config.yaml
num_key_value_heads: 1
head_dim: 32
intermediate_size: 320
rope_fraction: 1.0
max_grad_norm: 1.0
warmup_steps: 33
doc_mask: true
Each number is 500 + 25 x the weight over the matrix's rms, rounded and kept within 0 to 999. Layers, rows and columns count from 0. Numbers have three digits each.

# v: layer 15 attention value, 32x128, rms 0.0516, rows 25-29, columns 0-127
# o: layer 15 attention output (transposed), 128x128, rms 0.0635, rows 25-28,57-60,89-92,121-124, columns 0-127
v25:533525492499537460498530501498464502514478508469513535519471504517535528461483503475517483511486530504510469512459497508516472479482470511483504519515479572465459501519492488467467499510501464503508504492507509476466497510513488461513494469485576509488454520470459521466495474507461542507507527514534486498467475514532540500508501485512511518528490459521532481457489458500442513471521
o25:522488496521512511525539533524454497523479498460515453515498502470498520506452517493486464465475453526542524563507457518525504504443472558548499484449457466522441545506536467531515492510528474536506458587527460503530517526485562530498574486446452521523510513486490519494538548523516521503482425529486530477472491553518444487528476509522485476491483499526572473492502507487435519520503
o57:484491487497474520509519534499495500501503480525504504499527440524523484523494525512488533465504509528485521528478504538545477544534512507458522477491519523540484485547482466452480519483491506482466522489528490468512489488497476487506481529501490495513533480495486507496480510467503495521495473495556512484534522509482539488535511519471515513523501491487504518480487520454537510483539
o89:501483509546553452517513493470507482499465499530487460496483514515516497548514490541520526531482525509538503507522509471503488516490489491508486507498511484470519493531497473497502498489495514522507515505502532491506511487472484492523500480531542489547509446539529500515516505495504487451463484474474504529497505552503505523502497481477508512490466483509502472533483534523499497511473
o121:506500509480470523475504452488489482516566478498543552526469515483481517482514506493488444523501483509448506450465513501467507505500508454542469512498507496488503527492511577537498520519536483491497492515498485533495535514520503520501494500492504527477498536532470511486532465485527480506525472491493496502498461458522458506476530476488490500509512532468473515497494491524517460520474
v26:457497473515495506512491466482492498482520477497494479486547511445511490504501532501469521478535492486496511524499513531492509493515530495445543462469524477521449457546538472512462536464549485520528504528452508517512526511514485480472529480527514483538487473511521491488495514462464498509493496518533499482510451539513486523521481466466497497512535521545540512497529485479469458498536
o26:510469544508516499521501504527491535496479522478478493494509523495473530513476490519464539480492502510467504500499521532518482514483463472480531491496476513512465438497558495447512556466533489489519506501549490538470523537519495517463546486519540478503536494514491479516521524473478498498523498526517480522472480487494466556530448513428517472508501525488430519486547504478464473506498
o58:486553501513491536501547526451510467523522499513480506445517499511522487473481518504504496499503492494527507541487441494447466534432494551534464543485542485514514528504435502523497484519500501507500508473491521497524475511487472442525500541494509505484471507482492527450511522478489477477503482513537512540492506499468525503494557529505526528522522533506506471525490497470507529537471
o90:532475494519455509501468496495434491531461533523444543488477500508491490451476549486464502524512533500549479447538501530524513493511519490522481517514504483533483498492503464527537508511497505473518507438522528491488516510509513505514527479448482571470506470534545554516487472469527534487445487506491509443495511497550519523535522512537466499487503463491536554488496502491530471490509
o122:531500510502489453481501494518520482484526516496484468490519497480506526523500515464550467494454469504481485494489518484528569440501501473487519513531509524456500495506550544507514454487483517502482497516510461504511500490472470485439499503517503495534455504498458492509487494521497518495496529484515465521505500491503498436529472528565535522508494461550516477509483529531488499511505
v27:473533486488488503482496480484524509447504496490507499509463490535468480489455480504497492498503542523450510512507481489498499510484508523502493542504539532507528482508523555515468489524474521492488496500533484496494459517525514490466510493481513499490470534536491481527478532508523526506495485509543510520512516467506447534522510502517458462456545507512503503504527500477498510525475
o27:462507448481517475525516493507506551452501512509481506515538494507488515489489480482470503498564534517528460502471474561510499469491509519453530474470474500501535516473497536493404495495500518513520469539494535497495449431505512493530506468516475522477524450526505486467500499477487510530512500520518503461498552465496498489498529456492527501501496538511457493486494518523534554493515
o59:489537511516526561492525484527482472520500472501474489512512426484516480504511504507502514488489476516515519515478522504525525488463467544518506514506476476503493493537497469521507511476507490513473482472507491470492523470514472482491521523515551460527517485513507485516503475489506459479512451477509501496524526485478491488478509494496519487519514470557509489478505533537519510502480
o91:504527462468463450526496492473501511509495496433480491491504477488469514503479508531478498547491505483493503464506521465499495500445484486515459462518479463490520505530441532474500492540509510482518517472519491535510479473475452567462519490512536504501507516522498496512486527528492469504516518497515469476497511489518514493501507497469472502481521528505509533508472517531498486478491
o123:544421518508459499521497504504549503508508513515509497487486554520522484490558540510538492509510515470505470500493523507497453479491519506503508499497524534495462503474499494487510503511490528518489501494465516497502510476498473501507467503500476529465484526464542502523484487531528509496466478513511530486488455524521480489522491486524513513508513562472515496518540500476497498558510
v28:440496518482504499530464525487488498540497516504525478487513465528490497460472482489484520523504514518547503444484514515529499447489487478485533488499490482508517529482480485518485496513555441538499492502497489528525497468494478511514535484572540541483494490526484451486535476540492531464493455535491494530454527532490526487485488487482490537544515462490516416494510531510524493475482
o28:507488525482541534509474500505509480501511533485548468450537543451480448500498485566515498514461461507481577480501465538472479540449490449485493475501559480508539464479499473450573504476487516496484519492484471502492506486507490508481489544489516517488528523473466473536502499484489526474486482487540464480541524488540500573559531556534491463519434480420483493510522528486525470500539
o60:536469501518478509521484506518507477519452531491474476524528491545462483541504496453474494479477439511473543428498501528469528495508478530550533499535512514518496535474512443552477543439492502497533490487466487513480528432532492533507500469533503469526490522509491543521524518528534502493496461537511523467476461526478512506504498456493520502516514484489541556473482510441479491486540
o92:491549489490531504493534510471476490513509492471523512503483510530474472514498504483541490529490502476506492518498496515501489520488501480500508523498504501494511509511501508494495526522508487531471513517526537482496501510480520480525491494519481469527480513481527474487492490499503495499504532512457501506529534497465522460471494505524496507504490527470471474492524485514500506516508
o124:468467487513479474522511514511478543475494470477508472495475530537532532462498537501485489518462494477511468544543534488513440505471496478544460466510509530487493503509552516461503478559471478468495535539549535502515471552500497497498558499520507482493503491517501504496505504500531471496551482470511479513512504512533490491541491515498489515484506504531511505477489495511499533528465
v29:504484485493481517500501486521492518475502474512474481470476501465493492482534485501553484487512513498476511484510505478518494510487554490535531543512485470475505467524480541488474513501505475485513539521472515485504503501516516468489462523506506514492467528538526470491513463493478509482495502505437478519509523492478507474506471493476514497489500474495525493481527522487498549528508